python train.py --num_hidden_layers=9 --head_dim=32 --norm_eps=1e-05 --positions="learned" --bias="all" --optimizer="muon" --max_grad_norm=0.5 --decay_shape="cos" --final_lr_fraction=0.05 --max_seq_len=768 --doc_mask=true --dataset="wikipedia_en"
Each number is 500 + 50 x the weight over its row's rms, rounded and kept within 0 to 999. Layers, rows and columns count from 0. Numbers have three digits each. The size before them is the row's rms in percent of the matrix's.

# down: layer 2 MLP down (transposed), 1536x192, rms 0.154, rows 816-851, columns 0-191
# up: layer 2 MLP up, 1536x192, rms 0.149, rows 817-852, columns 0-191
down816 176:523456445461521559461487508409615455471494456460501493589475600496515532539456467521502401347503575433507461546526401518505437501451529500451510528525500547422488500482518551435513517493464525554419531518499538558448532537512478590512497507542513547602490492564478547474446503433499492453528525529549461496405563548470444498476536444402524580566470521452553482482482578492524554400462517488550495404518536501445475540505536474527435492446451479493512501615529559534359504535453502537469504457544484440459539481524546504416593439559580465455620332537552567536510496533505583449
up817 080:521520579609516580475494480408501488558483527417406549460465470577518502545568538516381535469529465546495417482483511594444553509532451555489437450459514536562533521490499369402450461417477478487468497535527463488510539483467521442514532530544492537530504572517476499536466491568478548501539433515443488503549525431525525510422504555457506518509492516451531503458523584473529547377600497537574413516460469491434585452504380480385452535469531413555555454501535517433523511469510516498510450537462544595582551538507427485538570447511474622547478516657411459457452464476531543552
down817 085:495485505476514523423477437484499486435565503582464467460588513498529478606448476462462408400444582549509538543526528382523511538564442564500520557497489600565482440517514520440540498531426445540480544505429402509479520458515494528479570515511487520544459564504449489474577485619589574446426513565417439579541457470551528461509522523480541500550378524524558450461458464539563524434510484477390543574448542462531519445478464503388487571535431502526568460477364511518556550526480532383520465487518486577480501442486461533470500571507542519476521509416421504520626428477476443493
up818 029:475595551427554498430435518466529547462518516442528479519452462381448507466462514504552498494581487498526496392451438488460408586568463503452569473533506452493518400442419561473536560451572404456466522505372503523514529443561542500588450567488494504448493410589450424418524551497610504535473622401500602448551580571563586557566465484568485553588565491503484579421613510454559526445512552479482445471511445494526494452579480475540534465521470502511493505596496484483518562545497424473499516523493552522548484509515454466461506473474467518445520494432543496424513496518490535462
down818 030:530538487486472454464496551528468533531419461565523466499488467463463546548512643506419501489425470543484466535437482544539499573512520397534365519562398500498471558547503556414476489460586496500519491516551546497551536469587522440486492528476537489443480554519508531558404479403459444500491570547531494410448491410532377551500553477558571468439488518501576501506495460640418503530463464526468426475545434498525483523539491555497532518542559500492540542518418455565425619338487511533476382429537514548564546522541487454514512517552576471468540547592441526482488494429463481526
up819 059:436491482428522597421456498497524402444497489484490431514407528452590470510512376435470450511589551538447461579447569497484362369578460481517487490494543502460447497574444538447522497490420522507482489535487489621532526537522501555513476493499466423395515522439487544493459526506526500535514467484472559519593518513501533478464555481526557511453503556496490454431483495557589364517568428489496508543609525563529471560480473603522486441454546492495487475467539441496421486415497502532508564446532424545509481426550622470511503543581614494585554457483491550521550512588448536485
down819 068:422479574552512464530482544562540496520429473545537539529504575534449467562463527421508493505544535505567483533502533552496608457536457494479429491522524466465451587576512550440512482459434575501511400530541534481487540439440532444434470431525556488527470605504496462468393485477502488515461534527483541488452434534534449565462440416572483449449488455631619497558463469496584484446460433506444476424620535570503499511494436519535438505402530455478507523469528459527455471544662414499482425518558488475503424490489600442488457543588512510462460548444449506489450554504567524641
up820 119:550628479457566468468441592544536522462511567487404518603522543522528519474469454524525520566692498419503524469479557499438457409494553480508487558496557516468490520596493489512471504596464476480516525442389470535484426526502456611524510499513497491488475532441537496480420371482451570511523520499423452507528526614507536524462456566592461564568420552507431499458499480446597500510457513586510580518549491458518435463496454415436524440473512497472449483478479504530461457516501492550429546518516439392508586413481435470517497599509512471453563528500528448439464448592520497438
down820 130:506557459579464422523405476539457487490547538507407470566420561502449487553442471448422495600549524515466455530557416448536529483574484536615516557510571457585430533543520492516513449579412563490437506541447468525443452508548400535487484515556564403490561511523420408402467449505646519464510550464427509546493469452536570490441470609564483547543514573592531548544382553493549595518482442547511526504448542491499446498529545533367467455442525463500517480469463449578440541543546428463538469466471511434511528498510505500491540523467525500412523475533460436477527473477482534498
up821 118:503481500466507573528576596561483488471476442361465474517517483417477398529578502606538523554490537438529503425535541483561469475538539504424470508573572604467493582474525446459472524489486538526476488455523511462551514499515481488504450540457367501407566472480608548524529526528440532530591565450595548505473457463486582491517456541481488626494456536498532492395520376512480449477428436498522501440530499505582482463416480444512470503548536464514504569487601475519567591502471449589430482463443557446424440483526506472607510421470518418491461539468437433530467517483468474577
down821 127:564468477467522458514584516505564416510473598455540553522512509555599485473508469513493519494518500476560491569523496457534514477519535581505425436491563556533502449358470545479500532413475460525503433550517556544516453552465500455487442439422495539518511426488472554463426436507392534499526487534429450473481425566551448554514468548486495545509479547567548530396559436478519536466475339523596390451537543494415350496590512484581595556506567499485460488452544516495458454451460553549539478469449476566509615493402456526563545510532521471533534559542475527425466560509455573491
up822 125:475581498489524489504489464467521605414612467557483518447516492501518431481449416516369528558466489536540492401496493482449451573516501579548385477543465451542506573429386403408505500546569465548505561442504536535455494562471573437477447475567491514471494459374464489592545433505531482612510585584514606502488489452428472522537507548524504521464515544428542425425518513546418544530595534514520472509465500444522493474567505519483464426515419551537499501565518481487546472505477481557561486505470486483501432568451513491539510428476529505543436509462582634544583500460418561491
down822 146:544508460515471599480566583478608530453480426549568546504482540540502499508458445548493537577461472523483538460500627474487615496486425468487426483526383497458491531506490493464468456534569520539480488480481511597485454497430509517502427544558502526455414435537565510494483457520456523509491582543486482506570463460562523483496471381517495507566438479543555351495495553513430587520455479538471469422482431480422518452523545557509483501530487523512503529491530471489609490532494542652608435471504547477487458555492553563484464437437464409564465474491378553480619391418518527465
up823 089:441522428424532562436518512551495509569421422535439463486470465519497527480522503548472559519569490546547544483534462506517498465521574525499455612542469445531579526583469560522532543526463518556448535457495458411453526473508475593454404514474574551517455492524490488514496482401464483519495478457549591510488541518578499472581521427473495402457502405375458607501522484499468493511421550529487400545404495546423471449602452540537466410453518546546454394503539390503470523539445523557543553466467454473535511423584552461532558453455521469625553451526435533607518430518536542479
down823 085:548438407582575539442550386508464491467479551482572539493464438603413611516492523586422479459425514503536463487460540525505501524552528474548512575590498438529500588478527542478533466451494565493493497503472498438495467458502520462557452563492579483538488544543491515568461478464408508484534493492545587506508526408479516411397498392480472520420469395501422486573466491478495506549484457601426514507443515491444470437439568518393595484502578549389456466489557537509506513463542466580563429474464438508500487499452527560519484493459535405570552477494490627565531481582564503524
up824 117:458501519405438491454522506528453523455525396487483544446477465523401487521529428474493519499482489504423601446484504567490489558422553468508532531502513511496523547566429544521424549501455570490564516541488432478558531491489488494598557522641457459470504538414581527483445448427477513452481498531486495402470511509485578475465466463486559554422472494522486397393457412567516538502566563510559537523445604518438590531541500480505512425512535487487496503511518529546408528555687492537515503494547548621488440431528519483596516497512528580607447468540454543454494481505370520458
down824 124:601433566429562486477494562475493512508565501469558546534505417545554425553529597523535475508552543529439431482485553417441477532528528480399461498579487487522584505473475461548436635545517596414559576487528486452491538545483451481494472526522554489547484467452519576555457495469496473409502476490591442474466461473518564512484402445469488524438469515533493467504417531502474528501487541489434491541411583501503529562450507508390396412411457572472565560439603604544504486556520483449491479372449624488502486451483499494464517517462487494588418496508474514523448472471529516619
up825 109:506494473453407494487495492536570478490606471490490492455546502371459462492581489509518603530485497385504413462476578509565542555482484476467453496433541502516441523465532510593408582554507511387514515422497573491604547538488551549492386513580508521436519547465522508563516553615430514481443570427448561548422517529490420479475533606443430471452550454479459540532507521513469517436509515515495507476545475548478513537603472419549588401547477463476465476580435492494501527469484554569454423548490585500469491491575485515415537452478490435528402549561492491569498516454552545415
down825 104:518497557556404528465511555516515553467557489550545440461517420489575491446547523595404560509512473506519418589474564469618473548518495439449432546499477461492479473507409581535560482501469480462465426451546390436459461556563428545464434571503586471488523550563503562486542530520487508423438528571525490509423474494434519515443458529612601467398456519461457549433578473487439522435531553555429441515478488493569531543498527476507491432595548518538578446482434439583583467518398576487404502503411510535459565552425471471495493508515465537545402529537500510551490448509511519502
up826 127:583509492512459556499468512495448507473518590509617554461539551506438544473422531458548481440561568500502482495444461517451396419432476507592533397521519528532466468507448454503448524451470430495454506384531474513436560433488583504451547558518382484473537482460502562569472444473476613499557538454517518489425524511574513560525502601458464455460451475548427510439558513539468485526543545495538485525482535472508517538581586469620504396613529503456592394581529568445433504532586475516520520456530527504448505496461480506427519488547518369604434458482464567474513455535532545485
down826 144:453604454486515498533486530548438530475494478458588501462460457568498543525463561479471487428435641494495503482502516566483489439507476421494495398550520522504475442504375512515587546484583491467495534545609569584506441450415500506435568485547466448593541504507555564488532490482517528489529513562500534477465512555572455472452572457487465466354530511535513524499481428426439380589488557556507435491480517496529499555554592499633422447505502491418576493481491577474493501512497497434495549460519457560447504417465543496487503459473499498601600471520422434568573411511501424449
up827 135:492562509549586428500486499503592488493489510542597518370467493503567363478546572544513433580518518469580561490523539448440524491547504508551424493605559499489526475495435501532503480476467561523420530448503492426554480432517542535551524511445568548487473596455461503518468546551496543542534523598483464489497439395386444517493540506423489502362468532550450499466460443448509570496412539582487554508505528508463451448431571521518545479505505523521528572449527461464465398458514468507520521496447419538435479535482548541435565588483459529475534551463556556539466549413556647419
down827 126:546522522501521538527425529451444504505530426606532479523559542438445559539485409408526526523552480579407524462539460475529462534503478504465572444458485528476489464521447459472480533503440430476578406534440527447509483547403498460556400431478492492594564477580488513492499537483529481536369440378597533453518480519547591526524460487511611470458492540585499464467498579581477538574457536429487427479422472468471548569557503527426424557528487507587486538584527502490468564580494561512559400410504514501424484573518482490515487522538499433566476470452545470571433411554523524554
up828 021:525480490499488570456428521531489527512400486529420443476518493512524451413587513495504444605537440498534483476475495505487484503506590526453484587451479497493506633487464513576475555484465523487413600389517459506511549492498592520550519451554464620501519419563504533563538575506486431595568547547522529531446479532530495476463477572503490519406497492449428449593465501400468398486569571513429454538487525486521470488554598509487507477489492510543576527540548380520604505442459453551454432479483538451493436485499535374392521528396468555447555504516488466542539422485406520471
down828 027:474594544528487483397498531466537452563554476479500499506528516405502525583512524514474512456568506559469443487554536514483524497511489513594526450548556541410451444463525464470489532554440537508703464470495585483464493488525542573403521398492501522546551515502530431466468457561526464434404422445461469491520555490402459428459493473499473530578480480611600545520473482597436504532528438523545483408477490468514420548492474440414473432535476497448522565489515553452487474562543466443489519496626503515514443446553541493585494530507532568503507425593510404429376489453512502554
up829 074:514514475509421464496479537570633537524496599478575569462572491441529504450457520583538526524565389431490341477477440477466552499529473550522571537519422548596434524410547450478533590543504471422478335549517500592477510519424553503457441501461479575478464546498475458503519496473413496548563546456422492517470532538477403563505514577448527423466524479488510516465565535446436514451500577449526586588448546501494529534436547519418555437536434483434500541508450492489484481451499502457526434516537540494524467438514528489461477443513563480416416559469506553488534522611527508505
down829 059:479519553500513520464514519453499527500514576500547447486429422481422435492558533591497564489456464525502566543446558595542543493519560458402303446536497525530492412467571498479507471476555556519448444526459635484610486446561545487515509541529520505584509527534519539543519564482626514421455485443484534459471449393485442497384408438489531472467531499526474532521499515402452501439461552560547547484510527503453525454416514462508514519475532520524494457490442473482442441555517566468484519442407514561463477568466543596493585560555470548497493460549565493542507404397520569568
up830 094:558533539453527505474511449492480417480568502490507493482504530657479482501527534468526508544564508503479520509443519443582499505480436475567514524597533481467483541634412459471475537510437477503506503510513430571556569515439579560554447477483446467502533435544515477537433466468436564453528436474486465464470399563602565508493520530471590547565553547527509532397518599427521446580507484488533449456433363474421455443486475441592487498512369526505349556435507513490571502533493526498482530471515520439498574548492489433566566568449428514617503423502529528469467523514558501456
down830 082:470483469509532538447584507473531484533456531604543530504463481435493511570522582561449374514429513418515501463486493457544547498471407430593524542540491476503443477561489482526528586528457477525454514403488500544532510567467542515633491561437525484566573528587517479448491450503496467514531478586510559483442544492571455427525530461514531394522545497370490519573489539382503508448528503507450459555488510472531548425556454441437586468432542492487437483474491556526497530463486579481505547499431433473473466492367413577473495565453571501562446504431533545578461468509504442663
up831 129:617504532491474543538459538517507451454459517453449550517508553506487499385439584438440541455492508480467468463438534539504403499429453476436450503422568511542451521479526517575453489504468543477474508484492573474507485512524614459383522529421517436489481506395605483473514474430500547532478550479515518517431477461507493521551498617483514597537396433506465444502522479418530514570498460510504610501470518444511569510543472552502482617535426476584554528532449519508536571435499608528447463421471632453505429536429499449458503472530487373483573500635506432548514478549496524548
down831 129:488586570457539533462500534566529467504518518462522577529464469434501447432418489494499579522491553572502442498546536507452504534432478588483593433486491446536476545527496539535571472505547450437520483486429554515426452505456557522496497614509542421534498492532519515532467502441463476515438511500535523433464584583519464480552593462471594551453424427508528491446508513419513628408572503596476499476399501372474480506444564492439451605510460471395567472601488490557536515542449562511503554413432558512478427500551541534489474470465519385576568444563460487413461534443496495451
up832 131:442563563519479565538453446588449474520449538443514473469502521542510394517498556607465504491511382428466551566585485503471580404597530461511451519461480571496508581563501472535425419518484556514526542529510464486489480459496546517555556518481522376534441577417485542613415506512499427491548491493559509549386430549479475552467492460468506560509549614435461473519372466496519541518438530475554631503482440458573621466467422443457473539498451517471501528493491508503519400488458462537472539465526554478554501518495458465519519528474398598472551517546440519504460476531566420486
down832 116:476500525503467545581434464507593544537476450528528483532497544537405593439535453470533569457452444520569403433470471452602453502513511513471412512549526563411516444447507478492489512490477424544450522626504514560472554492421508428490472494527455471439518502615516476524624433474466526400495424435458519453443469558598461475532483590482425459543415508462538551430562575580457498497517449477530554543505490431603643564529475449501531532472480530454487495559504477490466537543537527555507421565603455599454515516450452465473518385435519503459501540480470521543520521543524540468
up833 072:540610508523473620509492502540562464561398490455509607439481504511446483554418498430538522528507486456505448498529489515476576566531535558486519533483452464497461496456456401536462496477500499452482507581437476518539508522455521539515547636607477536502575467491491539479464496424531532440551405475466524506436602516581423585556553570404430472545533438493445519478527460530504543412461515530511492525612566430496504462433529565375486413480438468412475443501466530471405483509457496452531456529620473429586492553591480466422522527562595520514450464554557503513499519518523476467
down833 066:552468562505508396551554438475526474476497482642544461601501460622460515584471600473531593464509461529461505554520564485548493475464498490448501408535438540524570500581546603510519436439511478450435543501625601477462492440470519498495529532493526515373474459510524549495513529459510456453495430448441514516511564547497502473435476521457403518451514600490478462495537510494443495426404508477584528465420486536470451387436542429555465521460507382462486429557540508523561441513573516462478523484479526518547510528542494609534584490506521479506630437463513454522413454453507507481
up834 126:421422532527556531489447506452467501556407386529438558500591600528487451535453504525524410534390594505465516468570490509525453580476522423465521451452373468495543574580507463441500491463543458495443486455518505530539482470545443496495630475454475449487497498518561592533404563470493463428575492456498488546560525455526582461463397495518414537457529522541496417416561513487482542527423510573511520542493537429577519469537491446583547423571455512529598497508471485566454452533516599507485486425440508488447508611519442585495541545490491599484529515538458498534468509496492589473
down834 130:523482515549390558544501536462440472435525523590544568434467428580451485521455546434507449574469510445487556443520487484491538486436566474499485525486445495473515486475539517519443531570523497520463460547428494432381592502572398460438500555487521491529574571493475491558488492505448409488537401455588504505464568492634525510464527406484518472480466569511519491444488474361514525547435454490415521515563496464545563460448463525532537550485414564590556464491468514439509487503408423478521499514460542468460472484601515515509472539585516417630593482481507614533525494602535557451
up835 109:351484434377422527596504511499558494504551477528544560517446503556508596504516515523474441519528470447490503550469571462444463464574448509518498514431493604477547549498392555517408505453448516495440589443541516533572578444483503551494485486549516461460457581430505539508538471555518484486513420526475400479540525486541534473618491510451481541469554488498488494457555509482508523502467478546492490451510508517628457533562468513375543515579461514508444472410442433444472453532486508585499576456435484431558533550357643540472421558481457534510452517460576527442535504474496578478
down835 105:539480552485490582476518581481542547485477536542445485490571431404441473533473428510639488412549518424604560434594435474569462539463562436493509425549464490514459546491457529538563526507412441503503455507620572540501520591547504456395526440460459461484534470538503519470520491513423366511440560498574494487529467545479457381553489527509523566539500487551605490528443521442433487446518428427496456504501538522487491520561575579497519516454470438471483519572408438547533508541452482548473424443531490509484514480455552508436515465625500506470561516471422432565513547490528540602
up836 083:528519510468483497523453450479506447399515480540480537544502534452561432457484509525452432482543533573479353457526573520482456477561493473595560555464489571429493490515563518533591445543565593538468475583487513543543453536474548383535579470412499562481505560475451498504463565532510454559523570397560404537489430490568527478479547430568479499457483557512497631408530522526529451504533483477514468550479560601490459512383451407564415522439507516421496503526445586421485494463547526517544515451465483480455402488497530433498590554453436472512503497593490515400477586464530487524
down836 070:589447504436491474401517496543510546545529491543478527526456442517591431487489504527528621533473424511526454476579575483402494507513518606512454586409471511453479424516516567587524477569476475522405455507461497486534498464467459500525554547475563486480508568473455535525573442488414483566435517574453516492482493491518498574502505551547477497487471433504525501603465510513501499528511470452618411578353552543464518463425478461407592483584443496578449394469476581502476561511421463488490523547475500572489615496491531569524577552457480537525444468378524494464417538462510421517
up837 092:511456491535409400514512427540508578434504556520516435564461436467434445452467536478573528572492541448483514438571528442542390462494523518503394500501547465450603423577501584479524441475445518558455385341481550493624503493509483531519515546413517507482545470411505376474463538426464471555579491454602560509493452494576497523523539550509534505560497563491480461503595501381443571511539487478483529557479550584493464434527487513502485458482446512528452557484465481581515531485451485524535535512484514480459570465424522492530444464582541436540532430600479508557571545461482532528
down837 087:410519479489502495465528461566461515459543497510466413562490517491471510456425494591542490552471520519449467487469517531503612521554507543515541448458446428526584415384545532603530512513575532427563455559494517444392391556499489549479562482435407526500503473499448493531519416494485592510576469622559538426515502508568584499492457398432469483503428491528477453413546404455516425596506531626575541551415508530537529506592567493447479450497537535439485454441489492475537493542488440468532522525533494470464473579546450495556603501416563470467525455484479431571503555515502472553
up838 062:485436517540524476510510554519459511524430477415499586466534452441427443479461546533513512503514543577552535599374535495497515445547614517463495553587548565517528461601523466440482528459436483481575431445559459513489490523494404466583529497519497448471473510493406401571433503552491429417434555500483485472505444562427508535513400548538500515452547438614519544450454415462377443473542508465426593430527481438486555480514484504465505428553525455398498484505487485562515473547547483551499604421615471565527467627478548543451503571500533457483498526517564480519528492531538536482
down838 059:546535468582497543460506536488538497576519628465512484434561489452507564446499524470499471547570408427580455479559538489475439525473444428592421499528516473535474500532538482506466491534543578488574627523458556455546453452473564446437494431446505551583524453558564536405525456432550428513533592437531521575543495524497511480483475485437529539483472500438442560549496422527507426417453475476501452559478460609484420574525582469478411427463539494447576479530517502446552463430415467432490467556436442470401527510475494528453548447535463592555577560555588533434518441504534481474
up839 116:434545478541585532480516617567464463397546545448564464431516468483635492469509518547502508627495525468457467605492517468497547561555545409451462526545509443477573484484509469547541510452473516515445555513475472457446466528503482465538536649526470485594500439493511499493445412483501532437485391479543435455516527486467521484558509544511452477404510581465462464515506398550426480485468543565596470423551484564482555566546493557493462522456469568497494433451524444473513552525541675450476497499483386472525488645453512577466470526524513466526525466420466511554463494441479503466
down839 098:492476433501486488510482495419458474541494616472413447505488487402497568470460536416428461500479526560502505451506458454473444504503489492531484485500543474477549394434595485576488550573437529514561510603533562578484457385531478576582414469482505510449419502416443509471512505481516532484555488548575558480484390495454475528520464408481556551492437516527529569530499453553515519480501470531440508379543474533452395599445603541564467585484458535547524568493521501595459504562542517493556535392472441601634507456466527535490565549484533469510494478426489412457519466441506568498
up840 095:539475539591480523497451388479463517583542451386482458578528503551389447488489537546418516500480507518474563479435501463500572546611574479451483474412534492484547525461521505528521508551478505472568497588540481463433536532502638527492467514454463422520527475504490560474522480423412441463415501480556489443494493556519425487440534491478553556429552583391370516423488543501584389430546402518467469469549592523514577450551475496521451493566531483450477517523447403519533516602536556531456514417565493545515567558524399482463528512534445499502492503574508488517535498458516501595
down840 082:452536510487481541428561535547466450508501608589552494429507436431521431417514569484529503456443500574545455498523413426459567498577471489529529513590517498375398533470571502506598509559542416479608469542462443542495579454461421516462492512526533531485519595456445495553533569430477430480509557499550539512466406494461570510508496530476428471550444558506488540544548443399487481463520508558539538557508526381482520441510534411488569494501585498516505356601521590419464512502502509453514575470473520500543501586511587514561496540482493491427490419475541455501482459536460424522
up841 109:530484382515570445500467502570479488425588616476473540477561584571578516403602588447563411527545436461555513477528465580478495427552484472471541465507427472495547616485507491465486546431537488432454462483596521480503491454477561476620518478492498478473438563485500574553513450541554530557474432535461590449480460495453473461525543452485437618434452498467533512588464505493492475432547446493523464600527459502451407393411546467559459468473504484518454482514514437548510551570477580486526505510476518439416463529484541448590500558467515547519446470564566469533532524472542507396
down841 119:474414461489521492474460431446528594387473521467507533448521477535459493479455510588567445396517557520477547480533559486535477481482541421470547565541630541538492487372446482533508467392478547427451522515472511425507486538479469543519470525595494541577489456438447515507453512544534455542514590523507502471489533484574495521510380460511448452439463478550529490533441532422545548553490504499535497458482657484466484458555504392544470545436538499585575568507547481526563462576469491532478454368586547550501476520493461425426497500492576571525531603528514451511364522553459467527
up842 048:502532490549476517577538470500389551543472466565506533612571586498469478428519504532490474476485438509414427529497606467503528515559473491457432440532517634496398421449495545490586501361491449545453465524469539462510485496429496495409549521541468431512465477481453529578531483618534557496572488456486583602534509518457487469424605454444477447530558539455464554535481518473480519479442537455494538438544603528552460445499563564439488483480502535462536556507464439490451522424432546486400385491496425451530461461455576556529561559438431480584488530521520510530516445570498485555
down842 042:523458500464559494448470474455607491492513487522530530546480518461409566492425585569525461482514556486524507530560398460507486509499560462526540518529415467457513579456541507421516471548573413483604503396567404511483540521445459464454558436439414542555522550567576565474456558532553484425472529464553405450583529439511492541554366468490617506478556500524576460504491540572521475564422547431392522531508486600566426554531524483554411535492489468484426443548574511462585464520503476486537482525441533490490445615495469482439505451488560471401477507540502487473442450485476481450
up843 139:469495516521515431577542445512528482539510484421459487501414454483520604574502363502520513410444459496435453538425458457605477498474521478506426566436450490492487508546547567544546535482441508397493444483464397575357537494491435465542593479422406495486513566469417557546498547539525534517544429520404533539518539518501461560549592537536445506581564526468498486597484438475475454543489563530503527548504523407533533491394489515532465537574521622525481459513531519525503530597546509421549478507479459584498524586504432522522476474505499465576541447528491558431532515535376521485
down843 137:554520412504484501456561452433575536595534565420559469474595454497585498557451554481499556422467498544422428542534433511463481498540502476510504529476565579495482470443485525452462486519448500424525486588518517469396372581539436493492434515583584532606521496508522508533501430505562463418334487493492497462529389391435558490554533494524539433510461497438509518457463489569466519561446485518493538523554591458488633566492540540461539505533536468489431475524521529495427412472443534508493520464462471465555566518498515540509446541547589458596545486472548491455473511400527559479
up844 113:494568494497483541531563444569444444513491510421421502475414605544526482495449565554451446428556458431494519466502476576587461529494488497415516555509526437441531590520603512421458419450525548460549507568462568503461561504534436422472494584410486489423489619481526558575479542456454449556595486454440489494433476551489529540534551487526465557484437550457527591492545503596527472520520529453514568533385566437532468519375480448549416536528528484495463515478459561493513505388432488505356496519577493525437514547520428475503513465471524490523531504444527513462558499448543599506
down844 157:564475552637547413494486497538504548478519565431477525467415584444458437555475482447479496476640459494439496508549533521565572470543554497559492571503461495548502528467551456470527530528454461480564448416519465535496466574479529423565577594464504435516583560418477515505395434460466479443529526517460518493384484482383496520493490499423534508446525490553543582592455445445511501529468541510488459538400613444578529515549450508493452480525552509436440492471516535476544504424452590508459443512524451551571526538499471596545527543512526446443490548326474456495531509475552529478
up845 040:591548394466527496578484492490467476549420465499508511539453485536459536517513392465469482503407474542476581547507612517549433470496576521475508551502483503467578473641447521543459540417671431486463421538550543557399527515511554517501550567479446528509462481522495531474453522474499491568570486433444498558492515532419561455438413441398568546417448478517536548502489510530417560508484445474487485459449517511463418528562484534518504582469417449503497505587567552511498381523425549505464595545481449505544557461531433501546438499528543500621548517424479508467459484479469515554
down845 043:445481444596494564552541483483477575350487535444518517582458485496544573523423484582518610464437461456500594536540507524481477519443416503422469545500583516489442485509503538535533598463412491513532575490389464491561506453527440530491532465454535555471473550577520490337458523587573515403487457449502609528419515498499469465595510472492567436484436472574525541544509522509508423513495498536394500483565490472469611497514559443569559475486533448511435426521521438496493501536609569431462474479462439505566587519438543459460484536469497541512466513466505442526526481528487533440
up846 088:530413525498565551502470537445517482562500460555577535556466511423531405472520526505581563499560586483393492557466505423470487562560545414548540520471536504419492487521582540477440529532454580532461476492490468451567482504562517464463559510532567510520550447535382553580560534479557573485511467519516576420456476477422466415550483445458452429546563553496519543532477482559433564473525445465518563542572520455544533424448516419579440354530496471537380518467480521510464501527536384496533469473512433510508461499504414482464539559583506473446416485466546420470593518450540598504
down846 104:491553532565471504536486451451582552529484558464531494564523526541531532466471465580515519462494499557466599594504436614485386520436478496431494521504498444519429505561459564445528568604416509464581411530406500485512518604538456348462474508587502399516509437477395507500470547559468426483470553547481442516505452480544498500554522454457521456448553496521534509525560558529501473439470460548562561548489515518497473413408500577542545454474588474480442544557439413476596510442512496377585462539413475470507534520593449520551574507519505408522435502492489508472486518497509428496
up847 013:550495518553477494417494516438452418471593564395498499520416438531458460521514450449540573479502461592458451510547598472446451468460492565532501468476616477409446486472489493542436584546544533577518469469499505477475448518523610533454389490481473526465452513488496480548629459447546454423502483478512490545485482582453513531434486551558545495522510473586540529526455481511555502515525459501566556546390571576497499471526620494527538473455488446522461557546554627465572565468490481560554538524467495441360435488547550413471522483509486554507583531477491469525482383486567448585
down847 015:420518518529542482516435486586484483476428460539469498518596556430523495439510549496481463548490546576452478456486510576500450524580531543563492476484598553516489378455497471537491443569531567557489519442564415477550441545469466567541584479460505507424507429510456469387488473388519562461554415503478485524540416558562472494458487614519426470558475563340521540514577443511483511490517452464494329529494408450504566475490523530551506441588501468523547467500455505497473517484521505419571474420468544577470498486502450582474545471445583461521421522479515577498461560487435536499
up848 108:470523468481485482508539411551534448482562486405490423510595535517611486517519519535365477500513531463547503524468514524578433459515440529547460497531361522436443480530546503501433497481490647611447506509524470565400418456429474440531520541558550538527504490482476554603501535524507520503574546481506562468501462541543527466442522569513432580486569466532436520463412541576529565523395413461493471449568477495542564512502444547491458580500512477445551514571496526506516474380587566437482492473390397483523616520451439472530506433467478504466550426535485490478522516532517545454
down848 126:489548399508512503527488515484566567440546476555525550593504364571537563639438519565430436580419439487557499494544574513547490457400544468528468436555473614497428503469471591496466538464446489506521527537488502494445500497458559429454506513515427452490436462478474455486569476584562568406524505533519485536461477453523434491478505422577456525517531450502559524525548487505472434516557434505533380559547467492576550510608459539472421613524455462473408471572427425454538426508491524458504500468535488540469536451427493461453525494474517575450512529546408531575497576511542451522
up849 097:496429475526492500565416525420497604464483510571506458491525594569458500487479598502450593396530497515531543484518546423499505491483462526468474576580550490532587558483580488525449627539428452558428506554599501467555585477489434362490547510440407513443533505480414604468467520508543508513459549501439531544495491455491420544527577522450464587530429466542342494491535472462473457508466582471497606385551475518440498551467469493518501395492439506468503485584468443515496617427445494491471559463546516556450579472512473504504500510552449501515502522452529473471494489516466515486
down849 094:521506445520512432529518370470516507413490553450516557463496479598594434522502582523551586491541497514552537441472511512479562544514616474446555563502499451527389416600556431534464529537536433487513446578439461585531440564541558581475514557469450527460441497555452526449509461608547494490524528527430543516561490465533406535518496439496381528472514448504510442522508508500432512540432524560434440539533510564558557536479462514423426539540482456534506505533417446461537412453487498545478560518450460576472359625517449524528492509477494413491505406563550526473497447503464540518
up850 050:625483495513549476432373552496532517460430532456494594500545511462439449469498496411557509535506562503426467502473547521420442469494488574488408481607483486456503439545560493501509520425587472451442584510454479512399496520518482511404442561505412530565574453465499522538506538483502501514501497476550529437583415506475529579459476490559495502552499510497483580401564516562550521458383568512598476540574474602490522535558459552585464391577531458535495497503517586505392524458423412526518488463470536505506470460523512470505456442506549620512530435443508449535529396505501526444
down850 053:432517426526521429555523499479562620593403529592556494454444379567406521644474475423488527509521522513502556493466518552594524495540455585518397539477537542466384533474454367495557539475463426506490555533415435583510519522482446427529420490513532443443575442499531556454431461407471467509527503411441530536523545557423535508522526514527490459548477561498562438571528462521513461485501527478520451512486465565447560499568438458503536547575500463500580479462565486571508460512564593479449502490469501491554411425503417531499603508489531479489511499519484470542501495437506456532
up851 059:492438430434529486582542483532525539383440513479573597531502475464527408438550438525501548492577591507474492428446511413573459505496565516500510488458537470401521555562491522482500522440488506474479496460488571502478543389559471505476444439467445475451554496522541486542506504528584464454483496340558466483578582478468484461477629478587468545428529509503556505578544527527512448420485624443475473524426480549548513560488416511519425471502490534465508468485464590429459527518391466569536488442494460485601537577501548472489526495499490530410442446492500565467572468632549505463
down851 056:519428461587435466543436452513466555530383468598537496447559488492485518505423557428446518480586568561450556507496500477465494556569420520529527458491546504539486541454416556490494552428510604493574406474490522510498536583499527481559475487462464514499368470505542497459418513547480613444493467543537442490539433532515556537506515451530580481582522541517501514493477526458470426553563453351521503584529545486441496455554467558532541481452534526516443582452483512500553533504528482546528451636513545492456427429382530435445353527517539485543404433483540458506505502485474565509
up852 169:470466543444521464504514579629630471458472458517571524604499490508430476436508428477544502478434607519412544445447545544493426518493609408485473562480481449532525497520462585529497463490468512484502502497519483481513547440435507524474489532386516434436563501470476551509418562482520564572585582523474498483458560495366511570431452516474462557497547430427476477528486431533515476483451541487509437590410423466543518425509497398485484424503514472547566491554496528476493434549556449545545537537484460493569438450597496546450469484539523566449525549536508469571544533589638503516